From a checkpoint of a small transformer trained on Wikipedia: width 192.
Each number is 500 + 40 x the weight over its row's rms, rounded and kept within 0 to 999. Layers, rows and columns count from 0. Numbers have three digits each. The size before them is the row's rms in percent of the matrix's.

# layer 5 attention value, 128x192, rms 0.0658, rows 18-35, columns 128-191
096:476457520508515492524426506457530502465535506522498508476487412511549480498548526465541424491481534523454470527506543576427537513557500467538589499465571600436488551528453543482482488552473581
103:527508496494499440464495370390510386524533502505366490491508476501502465504451481524530543487450483526514472441550460425500540516455510444510525473501513496472460517492484424585575539486532493
104:533522567469503543535551493546489472486483531457501576467464507462493499488507497563517474419449482502496495421578498499561552453498489455463569506439521519471491529467552536554504513524552448
106:503566517509490431449452466490469479485541504565392443450517527495512491523545487565483563533583486503526488496509484503526501458463458519511418458509486485512453433525411524546529542506521477
097:517525409550519505523543569422507525551536489491507448536545426505487501513465531501501574590472460492526507447511457449473546508543404496484578576541454525513568470481506458489518469500486514
099:438520479592500577466441432523476484478504495538492484524468499586537470459495451524573442478483567537523501537554504494527483509529451450543527537513495497447503482468450437530509486495548468
094:489511465528451462432465534521499517558509496536485436468494479459448487521514514537529546539560556512558451523538478435486518467489507534498492452483445551485472495537477522463565522529462550
097:494446427440462549502481540461519524535655497566454523549508458491494579478533480502498490571503553592506479461546448506417503534583484487519584533491414552538424406500484494503525509505469488
105:475499533500516517531519524418499477482540488532509443416481511517451473526562604462521476521466520442546478436530498479477502477472493505510501483497520569529559449521478467578563533541439479
095:461495584464561538520518603497515459544458464516540446564582552524565588489436487498501498474495481488479455484471492480575496472508490522495492531546546436515532458476456440564509585496484480
104:556469477459546517526561423397504380562623505521495459485516555538488451517472501483517614553471450504530486449582462549527515494521435507516533510512479541536489555439483485545556454479485494
108:418582573542553513503516439532472527481495496540476508525524554503553441591441474580414500489436478488507607453473532471454422500486554555489446492538444491482512569495472512530474431478483515
101:491578571479504505495542563507523514524545527506532524460428524484496499542496526534457498456566517432535513534548451467505554549481452494511470497499532484447468477487525496595429529528427490
104:544535569476508557485523442497481534500548470467554483541511541533444462562494550476535430458460448476472429567567581509485529496455469524486489504517544461445556487495462476533544538471460527
121:511565476510473454505497544557498533536504540493487496498462440519432432503524528489530538548533518528394512497551496541554486527469498569495540483547449434485554543520500493432514455501586542
116:514446551425549428536522506509461502529455502473449547494545488502520486543512509427495506408519483508503489473417523498472504479508451445511509523471520483465468444477554450489554567538426518
126:504441515450519510513492543539536406527441479489526493504567542473514498503505519492508527512481486441517463503469473508565511480520439541493550481507615563509500525512427499511588437448483533
120:454555505483450572481527458569510513473495555486502461515596476494495497468530443450459511474528509525500473626454495464510509505523561459479441406449478489508516430578478562589555562507471450
# layer 5 attention output (transposed), 128x192, rms 0.0633, rows 18-35, columns 128-191
093:494459530427580539479557592469574596397438518530469495517538486536480495475453506430537485507507464515440512537500565516415490545537497492385480520535506464519544478548483525567522523564456469
102:493489516487452502522512482527453469503495516531539502520461469413493447557431486535516476540515491577500577465434553473556472534503491534534493458467470503468474519508483416418488502483516538
097:445519506567451488578520488550492472509500456514540545474447509414521476504450490470542560499554461437526525473469533529480486494401607488464565476472510533564439525507512562478501461464555451
106:565519496518475515481527424519434466418522512497485447577523481468525466561491504557538430487491541530540457498478460496507466485522410516551461500455483464390506529465477479462503548504555515
089:505489486424508523502510620570553556460459495474494517523513481572467507533488504508506527555473478538526514537463491458560588535485581474579532526569463426525510498576511513478488512498480558
099:488493501468406456475539553555536525451449567543445487476483536522486504548441516414528432571526519506461537509519537553499513530554512465414517465482551509502556501538511582492501502493576514
092:551519540480550502431529511491461465490485529448554526563563459566543467474511517539536465491482495538562453446476507474515460576517467493533493541514442386405518497544461463483472580485477502
095:536442511431595531456566576495521557431491480561441475553547481574479527512550482475491463558449478526528526526520565489506527437547514501581473440497505425494508472496516473484448536526494531
104:488468405438453498524534478505451497435479503461541501492517468516509547532449451498585511503561545544531556480490463489477476505492484499474521544476435465524437514532411523465495494488502490
096:515522491504409524560529473477442503534463460536536463453557450520518449469527471456510479535551475481470535484483500538525521487457492470546512472480555531538408528498471468536458509470510490
101:518463525441469548547534517588473486429561469542511456546465470496521537577491567482531521536525487603512540518482465482551502443496541449547544530542444473493526526466491483403549517481523551
106:484534466588521437531467436499503551536488480556495450492442525529497479526525475525437519446548480477485420485487443494563476478501517479554517515435498545488529498490496620551484430512554504
100:469571406501514527519477427513396424519549513508517515562480548443529510497461479519542466444530501471571465508468520471493533539430569519529529461488475477551461498450503569531501497489546457
098:472436530472449537502504522558469476511474506493508469533527482534494513500451543478511489496587420582486472510559466574494481483514460490381519535597510521539555501579483495461490540444473579
121:571518541489444438546420466541541469547595497508464486514480554546513496489519511514537490518486494567567491528511439404540509555453487478552534491507454474492553491522503581490478506476548554
125:467508420559515546494594485491485482529482439501568494474505450445458470499434562533529537463517564533465478493451529540529507465507563574558458481451532539519475516470502448533548493632451556
128:491458519520434447560484467490466499541521494529492503535535447567535472515490504526417462455457488574547469486442519489560516507425465526513474471588504517464503488522473398523585475447537545
118:558511465474599530462552439576489513534487529442554512592447466480460485497519564457510494430483480510535513532493513410471490521513464565478558449516487429517454524532490510510488540460507500
# layer 5 attention query, 128x192, rms 0.0674, rows 32-63, columns 128-191
098:535544477493506443488507504499474478529467471520528508588518484472456475433466499486532486508567512416504473530532527514450511461593446497445478548538464473526464514462528543485502466496578537
100:542544393504466463538481488539482527493486488456553579521470505503437542515447474444498515452543498463566492490499465511496485470518453591542531504528423492536503582465483490531448476480504440
071:506457528455460554442509521490487498524551535557418420516507507499533494505574566541525507570394495497479497501496544495545512520535518418487463551450595528501520475540454442504533476533531580
121:521495445523506482526556488515502511491481519500574540530498477489470492495506520438493474499586538490531526520559470495433488457551494592502441520558449523486466549464492485461476432428541489
100:466513549492481502445428518440551494525537428504471496455475523511524504476535454579507546524427436501471421507451540455543509509474546490498555497513569484497518498563523517575479568577480527
085:452485523479489486450449560505519487489508589482476406439515480521528515491553462503482495549434521514505544521510607446506576519502537439476539509496527507514494510565523464499505561581497479
079:530475489497515462559533542480477582434464564465488429525591478507488492546444508409519524517589443546545541527520511575500516471536513480497523456496516584555527499494378481454558483452514527
119:477455451482555544545528504529411512461461499469514521559484545463481514549491506445474485488557504522504532447576433567418467471479437561509494486540455503541493520413502554436523474416519465
120:524546544471503506474501536464541465585547574486538486395495525506538391487506503537479514566438484457503475491457567500569558517487563468489474451477594526517454496550499492590432476553459500
098:503455502448497538460456523533514468495558465537495367500523450491480513486529580523502493501453460520486492461511514464543508510467455390516553530521478534514529518573458528454504516571509626
094:558508540488529524539547456544513477466401538452442549570528482509493572529445515516478399500535528463471564514496451456468422431546490484456441503537453562524487476566487530509529482626505534
133:517487454490435515507538488541409517497444496455436531540512545480460508490500586421520558451594546525447461454576429460457435483543478483533504448491433508511498510439553534465516478479492497
106:536501428416499478487522521530428487536502490471514496543531503499473490491478521481484537524584496530542481552386473571500519493536507564487444468534525509470461417502426499490521502428538498
154:489528560477541478505459441472568487505499500550474491452496533520563583506507436564473471528454473486550550550447521496553496563470549458450523486505577497525492517584555496534450556550481560
103:496471510511513504539511537429507517525473471537469547551569501497529364584496598446541469528482488498491565496478438491476502481559485512466511488436500456559448536520585433512520511527562513
110:445536517542371545480433563494506532508592549480493444476485502479586598608514494512511544550506511475476540535465428493509477504519461513493478504530506514550521480517531521540537474545581505
109:572532488477465544453516570461447407552491539508486578493535441497508528532510490455529408494523510500515490541455544529466452515484523480493542522432536494456496489517440545493490520505487489
103:560475529493514508408531572502438399558520499515510480566476421488498514499559515530453473444486514630497528561488505501489546471494509488527519509515554535519426538511411499503467421489479542
107:489442498557472476526482505466466506441466551478572462460488595549511484499601544529468451488461467479434478513534529469462546599567491503491444553495482505418571454450545455483495501555479434
101:515494483522502521504428487568480571470483429546532480579508522498451509568519552452631541543489466533503502547531462482499424521580500434465494468516493462472488473442489531531506544529436525
104:508536561491535561530521496460497507483465515555557485518472544457499507489507445460495435501518505509502469520484543513552449507510516510535459514490572502469375483551548487500472494571451486
109:406484483499563552443479486490452525516497463467469490459492488489518543585592546512474491442437488534547540464507551539530487500500470481535507470502467470500497534513489476574521520526516486
105:540500462512515483508510494513494401460502518441445475448518466438532452448465510557560518423467452431509483476539459525529463423492567483521487492462533505601476445467495468577455455508472535
106:437514541453513511554515492508477437528526495516587510446459556520511552521561499492543498517444456456528471450536502473501466516467480420518515479539507485563501462541477500528492500467559584
105:515434468516478497490535449542544516525485543489549428481470498534488481542501508434531420476525520532488505445546476464460493476531453402477538494599519563571496493506493586495547547488422542
104:475481517542497526604441527455557453496524520611465510462513533512497558480553454517525506497455464487517513488577551534462521482518491544531498527454445481407465470567517494478496470517519489
107:420493489513604494520474465515509485501473537554515446493492472482488524454441537455492509437591581411475573534547530465448549489462461478501490499513510523574491519446555427496480505472538432
105:574544416472486528459485506495450509496434501458577514485537487513479535572497490444459496552444460509503528478496507534516491496515477488499581445514595496544574514455487509474500441505526521
105:510496523382454474468471462469552454520521552537474504497512446522486524489475515501540416506491488510517527404591516498492521515485481501492574561524441483530428577510515511522512489439511516
107:589551512480518489489489516427515455505474496474598544525563456500508539454470374496558509509435488446535513458466520460474529507457491510504433534604512521533499618498508500545502507564469463
111:530547517528509570502572507528460532489517532555495448560486506534486527438537527511464444469476481467457529491587517482533572517517520552462488425555459562475515446484485416542494502484490477
113:443479510565496488419446421459506465533522524506562520459513521496480486561547582562545502505545503503494577462492521526415450438604512551522447504536483512520475528520391480518492563548468550
# layer 5 attention key, 128x192, rms 0.0674, rows 32-63, columns 128-191
081:397468553474558514504507495534494528466557518550549480485504579499487499444503561496535522621457482565487478545396558443552470529427525452552471467501504524498484432479488490499559465482451496
111:482486464478493463511444505531452482458530529528480538507564488493489493545447504573522449527519590509431512496546434472378483465498470486517492522536436470539533437390469501503543512469512546
071:406516500481566454483483465474501483550506530506539435521462533496456475480485478428500516563461463495583492508509491472592513500411545502527488468504481507492439537496515550455494547527504443
112:495471561495476514497482511516440436493521427502503544516550452460443495494452521579502501542522511488469449551477438479456409528491477488540445537501489438523551421434510515513543494510502588
120:486531440486518502463499523492546472490514529518437459475470539585585537520532569410439487451497506501538518447476587516548529482517494499487568492446502548498440534538534462502472447482460405
067:537530475490567520484497410528468485493519474498451474507487530501521501443505506443559550434498487491499480443513510537478492502477491434536545486482494509516440481458467446540465484552454486
130:496511533536459494520538472465424523487489460444553493535559483420432475531471489552554525559522526478470485561463403453471437451444537494491445502506481502490505478451476504473549537482577565
075:490484589600435448500517475487416493551528443474544493499473510396438499510461448502567540516504573446422482542440442498509511429519509546522449467456536498475486429438506405457532463523566523
081:491449473474539495469446505456547497477459542576521510506502450598542510499519489531496456542457435565506539501485582450449505587508526486521491558620488451488516482550500544557508548523424491
143:482524534546460505519518478476412511538491454457539481543546518433436498538476489505582492511480468446430449496507407530507476415460522501533464440500506521475537519490481476447524503491540556
145:511441518529456539471532525477443502506517425438564463501556500448407452504447500553531598524488519442437456518527435540450428514507431439550481513479542513463543504412530468429521476477585492
081:458538524568531461527549479500445507525488449506547448545544514393503475489463505475508560500511499442495449520466476520531467411424545514525521412451520536486478523467557481481507470479511497
206:488497490466555484448478506479599461497471546530464531435493485605572501502533534510489500534487460544535494502483553505557544601491523495449482565515501467495453521580483553553483549501464471
061:559501479536460462459454560537542515518506481507463539468540505554510530465511540489519509529487488560466510464569521552444458572496475567522457566561457445557551474489441484494559525514475504
098:457519518563499449460478497511454518440495499550554491538395559516477547455477552489513527495544475534412499522568426472505549513543522544532398538581482513500513551514540509485463458516523416
109:435456507523583541480548444551497467557522524445485447537446483427516478436504544462449572464492503477534549438559487542450516502390508514549533459486490486479544556514591525486517496532504480
103:552507447523517475518492535510483547458489517522518492518487473473510478425420519502465552600492518515423477435535457486516579469537449476434503506617562440407472541520506413520434496467422471
103:523465471422522456457526466548466510494452535524492477462551529490520557444400452499502510573560451483548479431537513455574461489494504538461476516514532483420522538523499619534469495490538532
104:462560495399514579482543513417500580508476489435527531487499417486490535508484483486595486510455500424482541457505527502449512521487540544533436512497447542493515497436550509468483478493523520
104:531484552528468501471512515529529445448499532441488520444482548535503521432534482565540561482481515538460538525526507525486496513441509503487468507464445514496520492466534502489444524506476491
101:463516571570479488569502508528456509560444518468487584550484563449548496476517485474491498552505523447464432468479470496485520443478477471499584467494518587510473538489476507505475475458474492
108:511484472441387470520525500495464514509501589511478463556530484536436514429488512506437415513484510538490515502431467558472543493545536521506491465497538514538517526504570483503495563494453488
105:521475528497466502467580495485546518501483500544518440532487516466511533496454481502450521460501450502496535500536511527531548498547510488504460436454498514503520541501502504488448449459521436
104:566541521560490481482478455530485450575537460497511503571482497425517528571483490441591437517507494441477528487538435470503456500468594548521488501484514499479509534499574497557546522611448497
101:461533492490526542505495522468505473413488517501518480444490482526462467513521518518552480480495473533500484485562552470455532533448485517517464532557452482463542450532456497500494494460431458
101:481506460517516547489450470539467532480558545481491469503501467497466593508518508521448439541637556442575490467473497501515536464497477503470553455441593512514510521435508482492513440387497522
103:540467441494465567428448513485562473542521500492433515516555523419486448545523507488494509454481463476512580483469488540501533513541432521510547505537449491527498523535517491491490544538522564
109:532505452540458457554451451426466533539514515492440468512466508517506514518595489532504521571489532550528491484554476557489538465535502483466540523542475541458454501536500448541505575523406466
102:502468430498492462611503534514449554453529469448526490528491525542454487512536573541472518561531452511493510503542596520498579574540450476501481444505517458515562474554480555477455558495527542
103:481477492520444503526529406525524462493513486557502439495497477534557517505484482514447478451559439519456597484583545492471463509599434453449521543480548517450605533527490493519520469552512520
110:491486487489438542528498520484485448512504432522536516509515496470404567519504461516552532551558435515478574512514453545509512585563565459506567473531496509510510540476502544511517518546428553
108:535579481524479510485506582476441501478513484438458498515499455523544459501447571514535460467491452561465496493546460512478482603430447549523581499484486521495537474520487563471540513522470467